{
  "n_layer": 17,
  "d_model": 448,
  "n_head": 7,
  "n_kv_head": 7,
  "head_dim": 64,
  "d_mlp": 1792,
  "vocab_size": 16384,
  "activation": "tanh_gelu",
  "norm": "layernorm",
  "norm_place": "pre",
  "norm_eps": 1e-05,
  "positions": "learned",
  "qk_norm": false,
  "attn_scale": 0.125,
  "bias": "all",
  "tie_embeddings": true,
  "parallel_block": false,
  "init": "normal",
  "init_std_qkv": 0.0189,
  "init_std_o": 0.00324,
  "init_std_up": 0.0189,
  "init_std_down": 0.00324,
  "optimizer": "muon",
  "lr": 0.0148,
  "lr_mult_o": 3.0,
  "lr_mult_down": 2.0,
  "beta1": 0.95,
  "lr_head": 0.00677,
  "grad_clip": 1.0,
  "warmup_steps": 200,
  "schedule": "wsd",
  "decay_fraction": 1.0,
  "decay_shape": "linear",
  "final_lr_fraction": 0.0,
  "batch_tokens": 131072,
  "seq_len": 1024,
  "doc_mask": true,
  "train_tokens": 1057000000,
  "steps": 8065,
  "dataset": "wikipedia_en"
}
Each number is 500 + 40 x the weight over its row's rms, rounded and kept within 0 to 999. Layers, rows and columns count from 0. Numbers have three digits each. The size before them is the row's rms in percent of the matrix's.

# down: layer 13 MLP down (transposed), 1792x448, rms 0.106, rows 94-206, columns 0-55
# up: layer 13 MLP up, 1792x448, rms 0.194, rows 95-206, columns 0-55
down94 095:461538482527503454544536485496471466459528498525489447518476408523445501569525464493472494527512508463410517490470505505419587503462548534548478496506535452487474502475
up95 105:534496474455435491429521492562571487488482552535493522469541417540549501494527551467498486482483468439502469506514481541541516493539510503440541474556509465504448506547
down95 107:466442520588525407531457564470494554515470498471461558513461520491528424477511516396515467527535487456493528489535498465506509569495489530516462504513493487491483466475
up96 103:522468497492496579506490518497532581529540542484481477536498529552477587553448546413534513508463504459537517509517483453572501519479508454565451520524459403488516489554
down96 111:536507521505552416466455485529490567465451505477553393548488477471528483492489464484493475495556468507508497561482531508435479501506440510471453473527531483500501502483
up97 097:519433530506469549538494482437475544477496455526483497421523477511527477556505559503503604490538495483479540454432523525486482481505502547512504563495478501506505538510
down97 103:444533504488450485558485458565560477527516543457479405587451512472535467447544534525540463544491486484488527561564476488514457498421569530478501455481518497497553603514
up98 101:489530499437596526526565459503522536467454489478463523517554558486501504522487523538509433557491439469449502556513449483495495533506478464476508479526570454495530572519
down98 109:365553498528481468615603531487491495489605492496473468557493469464555449474524472548500508519542513533418545509527545490442600428566511528454480464478418491475533513519
up99 102:475471485542570544441491470500542519545519534465408513441439515450526466476533472567519513406495464482487525609436499569502511502463514487502482471502475493511507428411
down99 099:492484521529441505535602539489501512515405506481438549475492489454480534513526510511504456526509485551506475509476547421547437448546462461502458547514512549526505573549
up100 099:487509549522465430500559470526492549430502504534454528427509530511497470491508521549512508497548434451535587584488431473564489442502584483490558465528494470465548429509
down100 100:514433478553486534477540487526522531568462481535495528486490513486492542488486474501493510497471473500515469488440485486469507530555512514532553510475416526571457577451
up101 100:459549482503531494545522527492445530457460579469460518525499569480520509443493536437457462522495511530507579506519488538480501456481513504541531571536566544483428481569
down101 102:504462522454492520544409511466548510468582555554500431537495478560495485495490549474501513538473461507440511488449552473441464502549527503450422511489520474498492503523
up102 091:524496520489514498552500401530501452542500479422504437525485540514530417549486577485583473494496535468523471450432445517532505507520454541502464453446428480489478522518
down102 092:547463498501444413541494479511482452462505417515521475510519450406406550488527498489508500459558510453458506593561449461516473471471490496460577551416549605502507527524
up103 097:454518473545555533469542558496441454477521508434445479507582513473523405553483467475528428487566525542482534531473488515486545528506513483541514485542467520500471469563
down103 089:443466524516471433470437499408529482534478467496507501456445545536415541407541577508455564492498488584542474483539504547586538549555489453463489493485478488528506491469
up104 097:524467549573562507498607594453504547498553502534555553531507550482495481496463466428472513461529511527549542528448538467399515541512486513513531540518474550491493498463
down104 087:528566483489446562490441466485523483506537431602532507467480478478415545525508486467500502428466490422532514516503487460524482543557493474493494514489458486475490453506
up105 095:509514563501557547483493541441547562511504474396516501490503471518488568484474560470538505440485475552496572525523466546569506581492479542480529418416494517537526495473
down105 094:525504410494542438458473458531464488428520558474548473468472520585487464555583513521515538541487519508518520481401545469475440484527526519467483493482445469438479535525
up106 112:527509538481541507460462496446493448504562468540458501578534561518485424458455504546515502461489432538489488450486522479502554555560545516531452586414546456541487467563
down106 123:524459465540483495519474506550465426559513481459465451534531569519530537599489468470481545506548473489427520473458492466439488455498471548557521478394538455448489503526
up107 111:514508503535445474580482568513539456460503535500491501523499471513524509393479463552528560505467446518575480572472445554549468494491468525504446499541526484515449524487
down107 125:579539533480501496490533500444486552470507527502503534494467490525533524491516504545515543539512555478523515532540510551530529481486444578479486486525472471518489549462
up108 093:511547383442567540400588435487460545511494529493499501438467565497544520454518473462528516550439453532446489582512546497524478453516459558527495465449502526468555467504
down108 092:452445532521435495514543548522461487549469470553547485530488447550408485446488487507514501521544505602527481430488493508496541540474501499494502544582499470485449523511
up109 102:502536493542517499478510571491504482516486453448435459449485487504496601431444471509480508446552473534477477504539473615489461529520461511490542523462506554492474463509
down109 103:500521444483522468544428545479499515448513635500515538446521539513531450507560443497414505463602503531545490525461487515531515475587520458519439383493447514493528516465
up110 100:504501428481483508498469495556604503564484438514589490540434483500475537449524476569555442544476469447518536429546479526564511479496536539532486509507505484562513522403
down110 101:422514515439478475457485495497510585486518532435478499557496527437463572465570453452442543522468563570514539525505463444513528430540426465427541538589520551555503553501
up111 108:581493544480508438519557497465467458553435583448557588516466496556483564528535536482506555550513530518511490508496464511486560494495427521473481459474515454522474398510
down111 105:566489524470497483492546494457449488521556491468488468463467459442525424525479452523550518468468511483535516559469457421500542450471480466434510451458503548576450468475
up112 115:492483454441534575511471538418559506562526530495529478442489484537424506462499598529496519546492492532453538554490506459516586528525582518443489497477390561530501567462
down112 133:487480463473566521485486517446462506510497545529467526492457510511497519423472498522473501466530468446502481479508534526454550439497570487491485401474576558504486477559
up113 095:523425460499455511519494425563520505480504521505570409522495510492519511501505555418496468521521605559547559537540468579488543469532539486518486432569546463557443511495
down113 101:540524520509537432482499514516514571465447527484471463533545513476495466473500440553518548539521500541555537520476518482501498510508509492522489538480498536467543460521
up114 097:531535507499456448409562592451524400507476485496559533524499508557566558508489470478489500483514517510481500474481502525535510485546536493480527529560401492504494547447
down114 095:501498489536435531496520537437541448525528566509531485498423510444505480516488545534534523475441440524496483532538467542519571541558476494495492583409470542480526480517
up115 098:481460525543499494532563437479515555477548484458470499600579449443472536462538557444503549494532560418553469486498506446497474522504548539476428493472417481489540584485
down115 098:474445525495488463491561476493521500515468445546485551518428536544540493513485445464480509533501420472448490466438493495462500421447471466518471482497501497545495531489
up116 098:510509496477497467528523536483523445504504554447507497500484567505514479502532477484481529566497450451491468543528510512558493481532466464576543530571523533513527424487
down116 092:489540472467465437453555440489430546537493508473510544533511474479582466542506447495475507455485489536505474433557504447487497486452445503404495544501511515548544518450
up117 100:552481467439493515506519464473515483582496466487501492605528490538445488511564409498381484415582506470553453490495571578524597589467452520459492471559520531553472493498
down117 102:523490524467568404453549441525441457572445444436490514490589535539527503526478468513473536543511560436397420490470449472473482555568383497488449484527538518496559474488
up118 096:548523536516532477485522470529475522511447461549448525520477534575503475583462487468483403480438506515554508512541476516492452502521511448522414512450493457478470492527
down118 098:484513485447505519451408534451487506492526469468479562537469414435480482557486549528528572532556565521466539501506532427502493423531498501508518493534521457500486523534
up119 098:461420490500537506491463493474494523468550481562450509443518540469502559492468501525516493520477483492458451547535563513542498522521467578491480502455468504532481476529
down119 102:505512410563461520563545502501547484532461387485482541498499477464406455522576491488531540513461511452449519514536527482475435463494503528521547476405537487509520506480
up120 094:498514548487500467508579499538510503524532520517519516412535481530473497487496530464481543459534460483538506467562456457524516481443511457530538527515527506575508540444
down120 088:494498459549468474474483509505478459510478507521476484487501499542536532518520526505525512505564526557446528450550510550508509397489490495562463496504485523546494463537
up121 100:532495499527559565555478476484560500466497513436456615509501461435474498548498441540537537430438417563477474510392556499485509518470495468460465511515474496552452510500
down121 094:533571447517419478506521445546553492516502521454486512468491472480560532529463449515392568489462467513454489458570445474493482552482504493530533482502507527532512453589
up122 098:485477493495503514557504565465545531465424482485447484449531438476461515525505413523535468581491505493515503515483477487499432525554447528431479480440515539519563483524
down122 104:495515442580566488527558453441528516570548514506476476486482471511502460519475464519503511506567575443552574524499519571503483425501453540550476407524529581576514496539
up123 098:412490449524588485476471541433523576540517417501443443557506510537439506532506509474457455477471470478455538491505496471496472546497490538449491475453481533486428569517
down123 095:536514539435541465479519570453539529468492553535502512492481502444500465516476450469540573486508475510494528527437504531467476534547490459470516540499466540509464485513
up124 099:467473479427520534423502477551468485512523509470517477488494466578502439500524546414504418426494498506454465500521455459542503465480553630481488467556582500452473477485
down124 098:494600550533488481481466534494489480465516469546537567531570500514554568531517497501473445536521448431501502505473543471417567519499473390526511442451549549548452494485
up125 091:478484507469496567519494527533520505569550443508525524477553521472526527480554588427461577515427447526471509571474479575451521528494508436523496515508511557430537468555
down125 091:464568507552501498409470412586486474451490459552439513455484490512447488455483484534492532500500514478485546429480559578493552519503434542499497488442552498550460539514
up126 094:497505524445490499455487457448574548526470524517549490497526519503433478447539494510431521499518511655472509536516451455484534550515475468473486475538520551567467503462
down126 094:461500579454510480497557500493517507516493430578439448504454480501472471471508512494417455537562485455465563529490449503432526559511463515463525499500502474493532526485
up127 091:583483490510572545519509453534510503522573497508494492456467447571412482505532492561441539504533494515497537459589463523546511493521545520505467568527494478476462476482
down127 092:592477483492570513469557542421455542468410520496505514510477526522447470541466498503513495448512579532497567458460558513503524426543474508446507511520464490516478511469
up128 098:510493577459490473451526529559447494516532511560547516544502453467424504518463513532455442489483440491496563459470413500541442500457496486518607489581493543564492567385
down128 103:559442531508478494452481451531499495513504537535512418497567488490537548493488502453486523563445495441525492447544497392521487461434533527471446513516501506492438464516
up129 099:568525422580530497464546495539491567439517469536556493572491516515450505520506468468483484490526478439549491496512516442564529454498497451543507531552473520574480446557
down129 096:537486456478502515509529353490460469503521494550419534501407401547546531489452408494491443525530520518461516410469517489540527454524520531602475443527461419566475533516
up130 136:523503462423559396472407412539489578469532470510504504556560542488545455526472473542410458529443489475512491477451468485536500448467539439528524533483435480489520483540
down130 121:484573487510510533496445444434510482532502503504454496486455526457443496497513498484526475458497496519523538465500484402577459483501455573432506489532571458494482461472
up131 101:594493487457546529465422541534556564469486548500513460481534563484489483430456494416491529498520524600510452507491516501486559510504495505477537482448462498581419541404
down131 099:414506491558527506545527408498505514511515433524510620504517459490537502471502518473469449471542501515542528497530498464467500529519462462403569515534490578425467565494
up132 102:518490482438461502543456480497508438474538500550525491522462474478524494435471513506508487484487470542539501492502460516538494432551536507551507531544531462508537544479
down132 098:485452466499546483482482502529528521484498481537496518588530428466497438503507496498491512466496506524544544575471613523506514584492539526557478452527476564444408475435
up133 099:578436529579516573565475469487506497468499480416521507457507539541462551519515496471492533442468546484462410487424469551504541491504512438520458450470470492542446473548
down133 095:444444521444516531523519498532500536489568515528478507549566515443483472490451442572574455501557495513542498504533517442481480504492432541583584462486546482528458469523
up134 095:480565448492531494481547489493570451533514466545511550553454568458507484516534515495463449477510447497512519568464418535489526480546540466508540470533517498530525488560
down134 099:479490501517500446501440558499480516512535511499433407499526481509508538504503430430443600519526538515512441488538552546485515537542537443538497534430602535418488410524
up135 096:480477485491463459520448440488427484451517504508578446490466517446508564469559506502482448535451463516461452549496574470506462524477502523523455533453531556560518533533
down135 099:528568524560494487479482516478532553501523573521486520463489503539447452497504490531479501464567488478508554502505439472471512493561478464437526547555478541522527495452
up136 090:544546486530531453480486445496564476511472495494531456422500557464502504498514444497475480485471495511445571522442495597551494581484484573445479520489474505535482492531
down136 099:480469481477565503491522450552491493519517465501453503451576438460548571551538483547515537494534561442552470459571560457439440543455553389433458506492517457528471559460
up137 113:517527494495518516506391480563540482533508460524574489508555470483515483517439524466519495443571523487518503496491473502521527522515504496468539550547458468462493507505
down137 111:440508413500472489517463555516549542516529485577499451538541447478451519494441503513544458522442465453552418520416508517443553521442454598476551510491497478521396524523
up138 098:499459546382531545447545498502525503494495542469474486519535536460405563521491492436466545476507498500524508445501543555517431456441537482475488492490499591497474521507
down138 102:520501500494499552457550490462504516511461498489441430446506441516492555465525462509422380485487504469463516500488508502500486483517522431521519568479433533543540503447
up139 094:496468494501503485485495460458581469509461520550521524500478521542557416485524481547456521519529458558451499530423441519504457484509494588533466505496443433528438503466
down139 099:514497517462537512490478524509479541429458540555531478466518553549537460488532521488580575509500488599449522516551434502509489497399451524510481438511575517483556504456
up140 094:476566557523488447445567528431506568498527552508522474494435562471512546417501454538501520537490403508473552530476518441536524559427501512566473494532528510486468553436
down140 094:468539520518485581515490509566496434433550513476478488508536598566443476467536499459454428450490493476515467491525562498485445460591432551498501449523488484625531424521
up141 092:467522462457516538449479519499588492497490520499494494431492481495479544464495527542434503490505489538539552561509513515541535540521494492476468525506476456423600446553
down141 093:538495484500505537560480499523458540443499408505491511525418478513558501489480534462531505550487499467472504447518417550482463537429548509477490519456451552502473495516
up142 103:522430488545493487434458494437535487543479474508524557458478499543589464499498494543452477517570524495489491500530510486489613506518472437551483541426498509503502490474
down142 102:547458635525509468532489470502452590504481474428474515548497561487486450475495502450448478539522519446480533486521582542549449556571503499493552514541468516507509526480
up143 099:534525541431478518413519488412504429509489554447526495475536509486485427429532498444507550489499506405524492485515434508480556510505540514478460437504435520499439444518
down143 099:490513500468526541521484571443550535477452522468535475556487499529485548488468549527488503496535565528483508495406513478483534420579476497550498455527469515474545498497
up144 107:506505448446489512474469513514509486469488469530505539472502540478531568485447527590509524420470385491489510551465471463550468497532493464493440502532557473542465492580
down144 104:485418499529483501527505494475533531504526528446451492498500553496564514546520517459494474525525546510503537481501547513503551504531499447513489516495505447514495552508
up145 092:469661512466480545443504490546526529410552468508429577573516474515398442476519554494564460519483517512499468465531530494461514498396498453449475515480453488487464496540
down145 095:524508521467537455521493508517524469515528477493565435519552471488499496490487431530560467512490496485510529449507458539496478495491519519607453466519556548485496498504
up146 091:549475520507430519469544522478466542473468490516557484486549451486510478468529564543540539506544507476441479654494494538530548509410596488527545537610520417491529539478
down146 089:511538593530498520493549389494453509492514525507486528438546455508491484478445464484470486480480562449490493425479476497467471480510468522520498512518506501552531575533
up147 104:480472535520427520491495557547483544504499493565545493465491520497409508492535467491464495432527468494452470475501489546504507483422459463537378595537498491506435510491
down147 102:519497481477543469505494489536540447429522522571475535519465495449429509498394470497529575521466492383486493504561469547517529561534487496526546515497501468482459548456
up148 099:586555485466533419489478430493510514451509491532552489521494459512567517497472485509477405506488509503554469483493526510479467506511534472538431442515508520542455446519
down148 094:570456555542506508518594476516464476533536516532499492532463485495492486531535488461495507558519528424425503488493588495530475562419581491473522534481510477504508466482
up149 097:505481513457505520512491543492474575537495525485568464502469511495428515454483507433475569546496494465566487548509564519540503545523490482491455475532558521444452552461
down149 092:536557542491506553514452449564494508509473475519505506502468549463498484576569425505493487477502477488493503489454431498470430450536520548523502420491466504600555480526
up150 106:498486521510514584493509528487537470488512423498460578386457531531498437567489467568469545483527412504514512495479445526563477566472482438499415491526485530532501405562
down150 107:516477471510483503544481513567580487490478491525446452394421510475444495477562527469538557539454538566503520486563494459510514483498528436538518517530513517560471488500
up151 135:563556482437568460436400419488502501460564462577432517495520542486468520504506479471394509483478473415525552505482476449500441499532537461444477534540476430491529463508
down151 131:487559500550479486435440516441522498583527498516448481488423552438518519512551483484533519445481521509516570508522498486584447493482466564482475471516528428474512514508
up152 098:456558495439477525538442552537519549482562481500513538395543526458574487503480502513477475573485551572491548567483497509536525552500533504502553519503552517521434496531
down152 098:503479527511491419477520496545521503465503536548529470560470500467508495524589548514534484445480505524518519465481505540504530516445432547488487450485463505442517485559
up153 097:534563498522519544437444514453467564505467500529484521449521504532422406485511486482517495623469506372505478490419466485505438555467520478495562546524476516447425462439
down153 096:528507468558536478465510478510474485496445535555548538482435394486537556548484455495547534493511413483505528492452498503475518497475553537497582516407476493542512508460
up154 098:506503491563507413559506520609535463535471514504505469489503524524488432467506567498573498520429474500505563495444524420444483582501516502499566517564527519555455482570
down154 102:536535479447504506445562501465532458577510451544420494493510506456542493456533434503505535475487511473469536486487554515526488468442415545457542443502523518498537484530
up155 103:501442527555506516455410543521582442483509482547500486516504522519481467463511443495488498481346558499415445534515465538546499562515477470530484423517521456467540507511
down155 103:509535546446461444499480476533502582488533487474532490501407494496544598486540517545487549432556504538426441519501516479443518511537496510518479475493532469479488579529
up156 133:528567474556555503483466421565434451515510486485429515471489522543477477449492499454511537440518502574550475463534493514436492524444482461499466502470478454531483519433
down156 143:521491486539526518478499592486491526483560535591465441508510494457542479544449557500524468520457460549511549456529514501433496559517549541488454568479454486443486495479
up157 112:460500551521527501454508509462610499433468542468486534500509517510428573494504526556529497485519553398503459539387481525518524517512567438543507561478491502481565459453
down157 100:440448466512540520532519490499502516516531581555496442559492451571589514499542483476433474494480475535611484518408524463493509470457548505530450542490550424551501479510
up158 105:429501471494552488517379514557588536422474532521475607520544541483462520486492512553444542575533484545500553465449462490517557497527453462486487498534482434524537523473
down158 102:508427499496493490505516448495562447500539485436449497441564432500464508528463494505549561492476480467529545533501419552451502474512499521459490577521523531600421475486
up159 098:463494541466567536519490491504408433531512537512477522549593543540511533393440528411448491464488528508437559558534459516528494499547437493542455521481501572544494430500
down159 095:479514454542521422569499429504586523443538481463507499510488470541491522572531521551455468509463491507506478518457445530534537490468456546484456480470514451499445469453
up160 100:452600515520503495496544521457580484436485488440497476481512469544516502410435562509477504520511469524535512491529456506469546514528527491511493511464472512442530451520
down160 098:481469507497453516512421472486502427492519495531518498554511506470573502444490481545484482528495458450472554505441499500519473489484473511494515446527455510523431469460
up161 107:498586532469536550478589494446556499444528492464476582495514501527497525516530441560473434503475495501537499619451468556456421458519507454475536501507532555444522465481
down161 104:476490508434482513498533510469434451485500547496510565505479564505532438533518481494532433541503493523520464540479519548467576518427452440544516437523554493505570468429
up162 101:501457535491520467517486548507476513511465587484443541504523508497460479437446499532460491463513478451542496477482421459492489466522550551532515444550512489569477493458
down162 096:415514484459490511531507493475534464566464484525481483490469455537536448552491499490456421522519542477422561502520522513504453518512526534477574453466479571506501484509
up163 102:463419566499531527481511464461541481531476458495448531454525470488494593499574507468507607531544454488533521495487503490520466467537474475462545571564542546480507416433
down163 102:487532580523548551497476495464503524477424483499488510462530550549503450526540398520467488403557518459497538464526527523451522460499516538473575499523541480493481578444
up164 097:472495497497477581501438503543547469556537499480496500472544508532470495486544502542455464535405510488395478465520534513497525565555501496533563516437446460587415546521
down164 099:580482472452483544477555496406483509469416533483532449467468494445507511535462494406517484562519477461520508536519486487555474519506496556533469475557482486457506495520
up165 099:442481495469471538481473527472514506487452472429493580452482497438447476494512491444534480472503499499499516582453517466471519607518503471494510472520509497503455484484
down165 097:512456521509489450505439510519547494462412543464470422500469489538517485483476518462550450494513524448469541444598504540506505465495583514476487540500490469586603424579
up166 104:548450502470525518481483468568536482426569493534477447420552506536447469477524474535479433465495453473543550496444435537429517530541473478548485453512488517567522508482
down166 110:589479502531500447459462505386545532481479493410561540442470451501480461503471488557556446392484491508492559482518578495553520521529524495422518508506507468425488475529
up167 096:537453514468536524528425446477474484501476464522568456439528423466468483496439465516487472506523485414581486553473467527529536530600550426499544532514493538546527490548
down167 098:595577472460461495416540586562504519500561475532479513553521533555529508528558568465504434489479505555466502526520542561458490471465465528513537544508575457510467486534
up168 094:493434472548564481556487479532522424482527497543503547551471541536505409487561517463420513548511453477460431532438500528421566593539497496487557397498487558525520508461
down168 096:540511537577457508409497482530562524520535477459522538500559518529503547460515518547470544536449475508468543517472510453463545457503456516525471499492478533461495476556
up169 096:509526546529525560464469487522573478478554506497434456515529500470472535516435491450513460402491478471431541451493529467544589406415473400537490468515513469420482501482
down169 097:552476545538514512530548540551461439495497472556449514478484505478497526574477501532553522453518478527543488435532511486494457449480514477513484542441601570511486435477
up170 102:585486508552477518500511437438522470523383493524442481496506456436483485489459515490515550472516508559493486453541422483513555508540575503494496471578485473503472493517
down170 101:440571517474519557526511527453564527528498437504466512481476555387489480480492488468516422505527506581493521541497457425444433560458471524594467506513500468479521459484
up171 093:531573511480474472481425468556553421492464460499520479498414481503478508559554489478451487502444465570460485450445548537461431592519531529542550471513475512578445516447
down171 092:437501517509498417429523495519464472530475556537546480464626487492446518461482533389499575457560497510469502507501457492547507541471428439577543427471489446536533477499
up172 108:541524563507531496546497559472459453415551443510480486452483472528563514561559493534435550488454511447575419465426442490433534418484465468592505496503465504509512469435
down172 099:476443482522495512540477529508513494488442517480425497487503389515493443462403549458400497532534476506515565481511516508513552479426479464467533511401498478489480479430
up173 100:489606477465463508480494530478544521540482533570501455516547453445514486458514453504474448547477457460586484423507488499515478430449532559537485513487485527490532488507
down173 100:486486543564496504515612456491453464489508439544517505472487464535553563557512525550494454506494502458480518452507465405493451506454452556453491518489507523550479489399
up174 100:554467478485495508472515506469552455450557461511479461492523475483536478521555578454456536516587487554498494517464532471498458447516450424520478510526387494472512508450
down174 099:561527412519530565524463530540519503518411538573466554437497484481532448500458444462555533517413523482475457519507482494505501550530476523450434525476506498545520426475
up175 102:541547551408598460545479506462519478519507448521492534482555522528543568495499511503531544470489462519546430422506547518414502499466469534415366527517514504477492503548
down175 103:495523507503521516504443447523522497467530451478503505538475455469501412522548507490470470545543559434519449464520518533460551498492542530426528505471442531474571477551
up176 102:543479438550457572484531487484480473510469477479503474516469508502521495481432517481432415497552550586480485486530501524404489433441496488588499458463460454512472469485
down176 092:441517492510515483466503499439490507525462501463480439562461451464475563453478491528492527532487479484533515531472432396499408454464561434471506520469542487506559536511
up177 092:564525584469479495455475513452521462486460586517486621444509494536499438515515483494481493473520549437437552476511503532427474583402557519489468424548542487583512483510
down177 084:502492433479539509583507456520471511446464461492501539475494483520415489539585566479461440490512592526465478506519464503496461525473476472521517570452458471493539440466
up178 100:453506493509542561476422525472511499533456547462546437543542553479490500537530506469436536487509449503522469557510418530447524462443520461517551500498499571480522504508
down178 094:542442487426531447478578477540469615554464529488478558462477585459506461550519561490520460451405458484485489476499494520583529503514447474547557490532469553482512541485
up179 107:487474504499483486491465455575516512452456441528542517475534550444448445389521506510477474484479382513504454500449492519551533474531479456459560562531470525488503532590
down179 099:432460500411483523523504493510449474525570474580504487487537494482384457484514493548437429495518484525434502511452524515529484540497441514499572474534477478430527534526
up180 094:537468475523633492614514458524548463485493456505518543514558567517555508509488465553443540467560458536523427511556531487461535506501575470466534472530402477533505561525
down180 095:454602462539565544581555471494510499449509517498524489535501439503485479469534502473460571550587503567485574550519563459538446551501519503497502485514445509558512526560
up181 092:459471450472569506509523467516530519527461489523462470457491539522526493492468464461512515467498452533447470511474530513486506472550438544582524521451444505480519544474
down181 092:495466529554566519431501490495481486503502469532494538538527436487473514460437528544478573483471520467491495472460415460573498516465611537508525537437444459556526518538
up182 105:533535511454485488586581530472466508498492508502517512566484518489502558475545499525493507493442475484571447568466524507483456447530466469532522473468479512446524468419
down182 105:488483488513477504514506502542452493564574558525460475399397522559479373486521496534565519451524483473493487453399479434567445533492562516526465554517482519551462471523
up183 100:540505500559510522498517553510559458505476433489501512522493464522464498559534495443443519507479527512548476484490505507499517516416541572519417473489521461524434567502
down183 096:511446532511527473573511438456430549505540544499475510579518472494464529511502574520468499508537491474557516501525540493516454518552492466518459456480417484464472447488
up184 088:521480450482458565523495509484512473453481508565491531465542473478460526481523444514569457518511480480471465445452485546529538484479503567524501508499439411368453559521
down184 087:514544459562517516501537538540536484553595434511462471518436533472589485482449569447470543476445487507484522515439495483511480463493426470589478511513480504556529498515
up185 090:517478547497558460441546438553448521477517512471483475496529438534453519578512516488528467505418469533563435454531530522463522492499540433427548490475448521486475518532
down185 092:480509451494556534475494536500551459494459521481502544510478472538584541488522552436470410503514513516567467528527406506526468590482553496465512487524503536536466471599
up186 108:448491500403463523462503495495494479455499470526479521531472529489498515476512562495453540505534536451489506566552537433513562575543573447498546521471507539488468472536
down186 112:470545532481526476480551537511522616448539519513512511545498514475526505493429530514502536487495534565528516530516489447457458509483517481487519429540463461532458500476
up187 098:489583607497534506479528497563525588503542489460507502529418485430540505403516463524507479546544490549576510484414451505476462459517457476460453545450505578435474499488
down187 097:515466508497486416557416474452531479540585536576485455473454541463490580532534530473552438485462483543454530524411533512528548562485532522563523426484489517473501468539
up188 097:488545543449468471562457439440503462509520508466429449493508475457495533497436557478473493496546504461525554470441547493472518533547504477525473542497535505443499451509
down188 101:465515560499437471500497524539477470499516527504522506578530484512439434486526475492463573402496442555503459474538486489511595483561511539494478497540540472406475510534
up189 104:449444528468494462520433500439578492497492442471508509484493500438501491458516613471505556458524495491502591543460468506467475516493479462475427439516464526511453546504
down189 101:534520429469529511485506548546517473591546502456491442525473534505413448531546580468479480507464519463488505507488492575483475495553457522478468496534502468520521509515
up190 108:477525522435503513582462533453507516501447489431534530546434514475491482511469489539463537438503435519495486538459485524512501473541567475506521483494485502488459499502
down190 106:484463414486496536401505472520492423554519536522535509456593519471525478501442456545459508513491504510491504530474469505454555510515436437503524500460516469463537533542
up191 090:501502496487499572580390498447521476519498443572521491515518475515514484548469455485543501467552539521544463500421508473498518522498642397501487515489527508556479411429
down191 092:516522467535609490556514451524548505511436434527501527549483469491505436520524533531479519558522524546439453515490537526452435385510468504461493563506520477434456496430
up192 098:438506510460472576484523446528507506537501489522537471528572457468470498505434448447527455494519509503567543536492567501536456470439510474599494497507557486606509425547
down192 101:488427535562466499446528491439470535434531488457469460501479542459515502493511440545469520445505527500528515511506461491552569536465557539491524483417471479515541500533
up193 099:451555479515369544529523521466514567452496497466487429482573523553464581477508457547578513505498526457492537469476494541488492534439551459505492500488518459443510484553
down193 098:479521556473553487504539453512537505541473531567462436472495493465524404492477538510479532463473404527474440435526503486577463502525458440529452477547496539497441555541
up194 104:494493560507531488501480499515508472483479539476491447527489545500514529442556534494557471599471463494542508472517444528525491412496488437540470396545600525440460457446
down194 096:455496522479504396464492521486488487545538478514584572567510488481538433522456480493537581478526463468480532454412491478451497474530573441466461518499544514458543474522
up195 102:497567555509550491497582493450472517452537519497509498493574459499496539475509526509528486536486479437500512484517437466456518545541500547401512513467486521504483495577
down195 115:425574520510528544495533539480482469598477484414494474513535466464485541486520495497509591504494504437563524449505515573534520521489485507479563471504445507522493493545
up196 104:551482488499508464521535470494460491554565524428521535435454526464499442431509447545497508515505548482495530587511469480537535501507428473545569476541524527525507461469
down196 110:462457459401502521539503478453470489428533561509538526440469502536524577592532493510569497514506560475523511492410509563552542453486519468566528489571467505536537526511
up197 101:441545495531380464477538560515482512518513505539436453528515443440470528457486497500488518473465489509502465500421521560512485486488576473513485552477487542465489448548
down197 092:497422475521531525518481472558478513439499494476418502515490430478508480521535500480473524411504477534527503507481576536489441445466529522510494407486505547473488482484
up198 107:503479464443507591504528578459506494439436509506545480520478479547446549513502490473519532472455402548448541477493574530492483512506531523487517489461469518461541495501
down198 104:474478505462451508504456415446541481495569529529559449493489470487522575490603524541490551523441430478478515466469544485430486526427493468529539516459487467553500558421
up199 088:510498538479521485501493504497542491494611533447493579467514463467528529468473481468536436425501371491467480437529542515441531483443419522524462521512570461541487438471
down199 094:476550405512451558496524488429525530581468486406437503511486493520517506490461463463456511514528558509546506542526521439514554554529434502552483481431540484428450502545
up200 102:428540521516528419434535553478523511427491527478499532524517453572501508443542471442510512463551456546424521472516480454503496538504520477549483461502547551500491478432
down200 098:524592455475505542479530539545496464555526544559554466518446526462490470473494500498420488515493421471477484506486525509529512496527501529531502494457445462510504473472
up201 099:441521502436485433493543465491520555558477532497537502486458467517433505502537548536460481605546399465568518494571495559505539649573545509486533449497436438473500494544
down201 095:448484480478467485458421425514496486482439538413505461603516563502463528441535481492533500521445483436507527504483477405508451467525517460493465546467494504583481540577
up202 094:478466480525517493488470501411477523470523501511508518420482514504476572517487490538435537485513446461469539472542536543461527483537488454533512473494475554490473400579
down202 096:498510503488540483489465497550409499504476540407515442541525487429528477415560484477528430525566534479470538499483442485489467466467534488487509562471483478520510481535
up203 097:470535452563491454493540510568455480525507497546541472488451490489495470388531500525466427507417507480513510558458488573556473495463482421575459573512532506515514583433
down203 102:524510503529489527537488495513570466515491509500537463431527464468506510498520499530507485443465509526513477488499515520512524460522531496402539503569497511487513447542
up204 117:521532537526466473425515459470477461456432487477499496455497478550426494534499503504468501490427485531431468515493450566519492489526520496487568425454506470458434477507
down204 134:519516491499452580459554448443501420522449502530486535524534522565536485559477476574505549544411483559547527473513554553479523579568489535568483473497517423535567481525
up205 103:450483398478481570473491445520476509488498528446498586557491483544547462466534483479553559468492501511485460484455456542559489513493546519381501464488495428501476530566
down205 104:490462453519471479552421437431506517556527456500466445498585560488444511441453557549487512504524491504584476507462513475467463542465455581532536456489516505511499567472
up206 094:530547487453493477488485537443505477507463451478504578550439565544530450477470528528427507580548462497573535484524419547447483511558490468525480527546538518453461486481
down206 091:513554498525489543499449456510520532472522521584493482513470455531437559434541420493552447580513446535536455515523555536440512531442507553491550534481474542470527476527